config = dict(
    n_layer=13,
    d_model=256,
    n_head=8,
    n_kv_head=4,
    head_dim=32,
    d_mlp=896,
    vocab_size=2048,
    activation='swiglu',
    norm='rmsnorm',
    norm_place='pre',
    norm_eps=1e-06,
    positions='rope',
    rope_base=10000.0,
    rope_fraction=1.0,
    qk_norm=True,
    attn_scale=0.177,
    bias='none',
    tie_embeddings=True,
    parallel_block=False,
    init='orth',
    init_std_qkv=0.0312,
    init_std_o=0.0,
    init_std_up=0.0312,
    init_std_down=0.0,
    optimizer='muon',
    lr=0.0112,
    lr_mult_o=3.0,
    beta1=0.95,
    lr_head=0.00743,
    warmup_steps=90,
    schedule='wsd',
    decay_fraction=0.774,
    decay_shape='linear',
    final_lr_fraction=0.0,
    batch_tokens=131072,
    seq_len=256,
    doc_mask=True,
    train_tokens=542200000,
    steps=4137,
    dataset='wikipedia_en',
)
Each number is 128 + 32 x the weight over its row's rms, rounded and kept within 0 to 255. Layers, rows and columns count from 0. Numbers have three digits each. The size before them is the row's rms in percent of the matrix's.

# layer 6 MLP gate, 896x256, rms 0.155, rows 405-438, columns 192-255
117:086126135115155102126123073140129163148071145079085166123168158124112133033105076145178148106071135110161126120138085190116107073132132125089129166113237141087090127151197131154094123116139195
107:172184133142088182126117147111152117132157140129155139091174100119099123116125149119170161113157119108124138146184116184155101155168130130112115164056073155120180188146132166127162086085155132
109:142140102098086156099090119079145091097157169145136125129142075150137120112148130182155131150163117128150128196160160118136093078119092134088151165192122102184130172144088138133070190146146121
087:094179070120102142149128137194121083166106151139119120183117151216140107096108060129059111148147089097136168061153126170075143136119133133150148132147080129172097147114117078190161166085172144
076:197093133122122152120110127113027105135081070180190091102138131114146164126143161048090168147175150149091174144159187154114069110138085148173100079114061097134145101105131106098192126136170099
111:147149113174158147084128097149168103082203122117162092086104151131187184121156173114117066123175108165182131151150134163146114129097105114132067110093122089101115092173116140169108181094144150
099:146126132157030106136099163100153185116087129174147112143107074114115129110145157099133141130139136146133111192087118097204119073081148165125144200133123079119158162163147068073158124108139128
108:146133167160111136142117112158120161098110141141142116112099063143174093125115137160162106156145150136115161126135139160103096107171149073091092139145125142160076150085126165108141044157101139
096:137079141091154072095096123158119102091141184109115132173065098147081129067121123208134086116103112148063131072096160119127075068126134111092131110130119074108166124158122152148156136161149098
099:095128134151084141147084085085132156096102168112146122158138157143135143140167140158121139129176105145096139109126124092124123157113192121166108153100131131077148129226128159077180195125096131
082:164139152113162119151117131156112108128067136156208117128129074160111088140111102102153086129111142135136137143083137123097089121143104104116180095182143148122092124187156125173106136144097056
108:116108125108139196108110181079069091142099124080163122113130084101100148117124096165085161082093153158118105118144092147173111146164152146119103159095167162137118082093178172143106104097169090
100:073140147186166114161075043142142138106167191164131139081141073144144117063028115196136122127113161159100146105116143103113136104137096079167049120097075121158165073129101133165134152098111154
104:103144101153128099123065142116102146082188155149170131110176144146123140090139146163162143179074099103121087106138153119161083116100103146081106172163092097183159136114094193099132141111178135
107:125176163101128121145115104188155154172119105146084115113168092149158133107177131138119145077087153062134146107193124153174135136150187123184087048107075080094136091138163162088157155140107153
107:122136178156107083087152115119109135086157104165092117159066130133136143077156175102089099105172090187130157109114140141176169066144158168125126125146125115113120140144145188082113188103146093
102:091166124137138172140148125147120194162165162088133139108153123125132138149109093154208156193102155135077128128154073160152148143087132157113174191126178172135099121129153063135086180107123175
099:074100111119078122107117135152192141092105189096088184111105106066175113064088140162089133074092142168126089108135057144138118051129165088097177180162199101138123086176164133090128160109108125
102:102069071147123139174112102111182172151150164146128151202151132111113125092118143119140063125112152056167112125139132126208100116065090129083178185100127124132111133123095138165168134089136168
090:124092134136152165127146058154121133106113116080161080137162113177120143123082166138106140143114098105074119110135129134112060126143138096114157050126124145116116111116143143095131150081119156
107:113097138143101153111179099144105165145147086152193092092137145158173144087103175141156149147081091117097174161133117149131148159122085094122114124093172155114137114102178126132136113128161132
099:151186101155157145118211089150122059124090137107119162182153099177068123138160118142192130158112119155097075145133104121131143160145171112133131125166147120128153137143121103157106058108161133
111:123106150150136116123070162119136170108118146205102111131123148161122102181149121085174139151142131111102111115193143092124145107122124142158112096155139089089142144098116077125186162079136147
112:172123136147139142123131122158150110170110103124101166196158128142102068122130147163095173175112100106158194142102092100158116102138136123145141172179135132033149099124182104170113081127140122
102:184120132135194110115107129104175085159158079127170133168094127197099139108066116147087147142070146088116155120170048092128113117123075096089095146148134119138179101173198097166087122118104115
101:129137107153125121097174150106104154177130083105212146133097147183151141081159113122160069145163139147150153090110098151137162163126096189116152124161153151125135130131095089205123152127102185
090:124153120071132092113173134146070168137089095183161177168068124162104077138103156104132144163130125112133175105128084136081180084098092104161095084079103109117117147067099116062106144137102140
101:150129166159084153105194147104193089128149156119134134125184146162092097133095112101117116088109122121118139174150163115093143126113032115161129124176110136131099107129091118067169128102180070
078:136152072112096071065147085179130078071068068126144147143154140148122158141037132157180127165093088100097120133091150132120156160169094158100127155148195189112077143172144169138149111142182113
106:122185129144105183124128102182120124186124168113117111123157136092076131131148104129172124176095166088210120141097077153120172177133074151116090125062107108181149174109147100168107114114167104
109:107164116076145090143146118169081183116095108145102147073110167139163172116096089137131151141084110088144125094167107102102191112126150153102088091113175115160126152126207123124126134166138089
090:147140178201132154131165141189134145162169178134139156129122096104124106143070142154148107109111120175201090090144124146148076064129119155147142097063121148106118203172131099104129114151116129
103:127127131144050081081118151124134161066113106147106152175107129074135086131129131133112157103153143167143138149122105123114116047185125056158158173158157119096143162102154165128146148143104132
104:178160144141125178130113135110175125101112139077077151127089117115141117087058173121103129159124060087128148146132179133149147097140182105153140161140157127131139130048129126138111174130122185
# layer 6 MLP up, 896x256, rms 0.148, rows 405-437, columns 192-255
119:109109156146182138126138181107074112164120129110098115143070138154138138092160120092097171145100117131115136143142180173082121135165148192115188137146150115059136103158089163103107119165093190
107:150142152153135182098125176143133142127163113111162099131146077139164120120111129152165161133111133173173179140148114186101104075135128064111186161134057132177128076073165119116086133122128128
117:067143194155165119157151100146188123150191111089153180104139146073134109133138161120098125093113146093084134151110117124157183154112061102129107171105141145163091124076172079073109111116115086
091:182100057123160100100128116135078172136108164113153127185115160146179128077052122143135141165113078164088101108138132148132080092170168101157151141176146080060155160138092108106127153122167132
080:136132133152131158126113152162111100050165156151066187141152091080116086126125102147176134098093111175103110107093135119095165177126162124106136126184136122123101190129114179169055151081094077
109:076178099159102120184124113118093114173148154109103147116105119106101100121109121078113216164136149075134099162158157102171138156151139109094092153190082140182121151128160155143098127184143113
097:122139134141096176132066136176110126160135139070139164136123156100177141145111156120100141163114105144139100142133178124115168123148139108103068138128102136157159191161100148098101119118139128
102:139115152132096108099088094153102135109152110158111113127156081166124136135161188129145076141123085131133063107149107135108158158107092056085129190093149130170138104179153107076157157122122120
103:095141118117131104062114148092099171089141108134071139127132095185126143171092120114124126140144106173094102087114215123118078115205152178093118178097140118143183160120135108154106173130054148
101:106124086095143117110123165095163157111082155114112187122104138179140108120149115130133142111091156126136158136094123138109076136135120106120083181123164148123168107208118131137181131128120184
086:137115111120132131141116115081141134162152180125115113141129156182127109110154178116134161141099193094070058068133123140089102090132152198099165164139169156126138107071158116092100107091171125
109:068115110116129153139129080147146131106138136152168123034083153159138066110123145138156150098120191120148147117112161118093133088137085142141135110075130177194172135132138145122122121146150129
098:168132132086137031140093084133142137104112116156156191131145116171127150165146157090151145178118129101147055145144138111046134152118144120118121063126085114093165128175130062109108131107147118
103:131113113158121134107165131132120164118159148122126173106135148148139118166124119130199120082132149128149171131154128155140119180097090135053117103124136148081110157116088143122100148177128089
100:123123087175122133096176130153070116132111133134142115165138087094128133114163146137098108120114159128125068207131154139138110082177146127101102128114212161132136158192146129163168106172088097
105:104125137157124134101162150103173141111144119124144098094146140181170180080155089179082152114102108140085088122134126096136141081135122076124117137086111116146139108113150119148122102162142084
105:134138174162107198152104099085111172079113164170079128107149071145139072108161184133128087100081146141122134144088135106139124090077171131063105122115105108132148119111112130133107083123138095
099:132131100114133135085154106115102171119073135117112169095151112129148133135086094134125114043116147105111123137119137095091108130167141113160156128161217100125112162161168104135132118102115185
099:152173144118080155132186081118120180102073115132116098115105152151136122139117126190100121148133096086159124102136163081109177131061148159178082097123123147082129153118121128134153149121072139
087:100130129127091080103156231091153087122132189180103143169155164065136111104174105137118106038140099141140102146095127108099173173121138133110137171125129129121186161147172145115141125173101110
099:167122132131181131139078119121129153155083130114117118101046185090055086106105144150122108142104140057127159082131080162111112111099145088140154145179157156136146176170164138167090170224188147
104:125082158099129179100101143108148154076192145102114175119157089142151177127119083103106110119171198168145176106137164128090109196129075186107121108112116161087188127128180138196130123123081119
110:175141114098140100125113181091139185126087101113198156104152093132167170130069186099130099124187126139078128120140092079109095132102134160115151087111093086167123103143171103085104124135172087
110:072201119100115140150146170177089124118133117056107049108137171101143146133111104111142115188145223142091196131136134115188094114138119129088136140122200126160132145119156077163113021160096130
103:181201144139191109118090114138140127125095083152147137179091141155168148107090109158063061071105124149082105129098172126154158087051086086143139142118123104122108137128182141144132123162112180
104:121100124111163105159157174083143093127105096111147176158142146134160076115110103175102110141130176108174087090096103107152157110153172109187142072146105129118109140104161144114118193105180105
093:151107164161113152101071157172182098097151092081144115086106110092098188128150151159106077075122182099115085151111091066091115130145113154097120135125158118122148145119138061157157138097100116
100:102066131123085106150127163101111062174150120146103179164174161163171144147131082133088127125154122129144121109130135064134107141108125108026143209187170084162146109114152164116116139152120084
079:118111068139139137144065122126154062048086103121134135148103171123140183134160178150161197123096109075119137109117157164093147166127103146134167151147138162087146146166146144115104191107132095
103:151114128094128147112149074101165142177105069084162104144144144164180125111127197069148094095184130082137180128147127120116153109104113134147177112132130154156147076152076103170156111159099124
107:103102184118118133090113174122113117108070087105153120186128132071143164151104162092163178067186089160081121053115125096083149146067134123166146129089106135076121099156082149158068188141055114
086:109136019084116128194153097129069208109179086153081136090106165081135127095064112158132181154107150121146137096122078085069137150152127119116167114160194111111134159065147116125140144088158129
106:114148157096160076152150061083119127106127066168159137148023117161149169100117178092141143106126117133151128150092137129129127170117164172154124128099187156163137083106120105146157111078140127
# layer 6 MLP down (transposed), 896x256, rms 0.0777, rows 405-437, columns 192-255
111:162156166134162111104113180135114180113136197148128108139128084086143125161182101128111178126182061117111161047124069098079123122108102157108134147080105133114177101095169092087099145127108133
112:113185087099065160155066086125090167127193138164138094144067139140170139134161212178115108094129095109151122176124141132114110169132153150166111157133083124103133080166161116208173110144173106
113:056074150100103190147133089165160133125113134133129090112111116115131052156095113090129040107081131125185080145125035146100150102113136104168126119143090147121167162136047110107105152124127149
088:099103119116110081162133153164105183098133116113109164127143078118071140094211200112096117204108091065127120111098138119123114150113151120171109173198155161084106128168146074087087134120111186
082:109116121120149107115086106161116183105106074141144095055140129156082168149086143100144111163113078097139084131101141156140134150122186142133037123162167130102136142145115090083136140160092121
108:086153114126142137064140085114135129059064094096152135155159110135200153160165163136179159152125092147102112135080141167147118079131153148206181089131126106133135136147130081114113132110150103
102:104111088110128129135166106136202120162104074125121106133162139131080120160099204153114116150172154163139097094186147135122168137089067141053154114142146060088090121161170082094170103141134130
098:150126160121129086208127161088167093151145119112091107116111146121149136092136085169097162164176124138099118109142155181151117148122132164161182164092094171095162135110148147130091143050188092
098:100175103073128144061106128121102158120064071087184106116124116107094167191133154044130141109188139088190155112161110121144198111062130174153137143115065165130106117098104098110102189130125166
105:133120168166098156075153149132156125140150147120185087131057086128119116134118134154124081179122126088172145121139118116100148176060121127118160164143135083134124174050172069173099110141136074
086:193186126115101095132134169192106116113107119141147127119130103142119145161138135175137127123136093104126134160093156164200118097162093124118135127171163141195113148120116145132146148082153198
105:139088209123131085177127133156082087131079093219161133145130166136045081143120207122135101104166082112122152116084125128161120141102144107104166157114155085100127149091165122138124187116168145
101:090152131163188059114113165098144082136145128098154121089175121165150108153140117135163137091179093109136161151119131101138138139050209149112155127095090190147100107108078159203204107137093118
096:139106118153131104168224097140166115159109063156122110145110125185089062179117127162130162081134091138180099112157142132101151166114142136094135125108198103065108097129135125101152118119142177
106:147119117173176106065145114100136139074149182075121107120124150138168125161118171080100123144163130121111189173126160180122115126117140178169124106134233091103142142107141146078142133065155137
105:178132111132084158161145126088150167088158137186124121106110124121205101088134076177146143072143120081111106152104128126122102156107124086149139095132079067124085158093112102089107202133132120
098:125125082053173153124153120130143115108155018128159152106158197049170132163092146143145131117169161150120126106124130093089097151105130094145164128176162182129141136138096106132106183185164148
102:163156148129162107186122156144107132133113184094182101129087155141174201126140126103035142162135115169161102176126116093181092107106134143153116153096146138180147119061076144151174188118120101
102:102163125143148122093083128106202140109131133135174138082171045204128151122098130086129179064144059098125195132144126134098132136116149102178188125121107130167084166144126085094117133070152152
100:143108117125088173087133210127165156173122159194181105113128061059117125102167087130114155174102142118117116076127188162165109074159083088147147124109124166093165121118141149156135159160189167
102:140127172144173120110161136143136143110178074121114180133142085153123172111138155095175129074116139170102105155094105153114103104227109181153093162110115162134156102081123130151130166153198188
095:138100158135119123149156098167131121090117118166130129168166163095152094094090117135114120122160075142164147143108113135095082169073107108154144191106163123157169175060124130124070166079158128
105:130123107103171134216116113195146138143121095131176128073078157111139164114081136089166138121143126158112113117100151109119118192174137127061135123096107154179164126101092134153079155134121092
113:116167127123144098175122167188116128092122170113160130180092129133142120127137162109091192109107102129161102145183169113086140093119196138126123093088124133154137115102149141152097082086155111
100:119106107175124141118133134110144140082074109180096116140133171115143065152100152134056097153128066132122109139128198196132112140146116189131178126093110150169138142224165100095063159124154088
101:111126114178148104123100147145112132098082111141147109155125103117177144128118097141134142059128060123125103116087188175166178119174102105114113117157106094141115133216105113164135105106115116
094:091157149115164137084084056141122134100115146099171133135141210108136138091074141108138160142048116110122198170174052122152172142123160088087112123171148144138143133151086097136120076154173139
103:137163137151099157061078175117156091159112138125136070156063113100179123129112123133129094136115149145168157178120094115151109195079126145099133117149147165153081127122110175071195160148094120
085:157071096153150145172120111149087112105094154119161130126121174081136110120142124092134088164135051110091120126188144159130141128130106175090142143201140155124149075146159109172150126120121161
106:100136132138130105121110151161139096081158144123119116124100093115185163143160159199134132123115099052144130090157084122164148114079155185090128104088160144130157098153161137114133094171135164
105:102157151102126174061091178057110148107154138092137143116100120077105104121096114129135082099173085133129087085081076169078086154160133134096151105112162156150080056111123131135149230138165102
096:164175144072134136124142170122142120107109109165090138124117105110102148134078141140136132172136155102128090111112146167183161164143139154100129121125085121102109113108101137194069134121131114
102:189159076140134157098141169119122101133119070116097126103153116158165143148132111173151191091111096154095103106134103113107185109134085128097100128187169145082133094202104096174115126144064151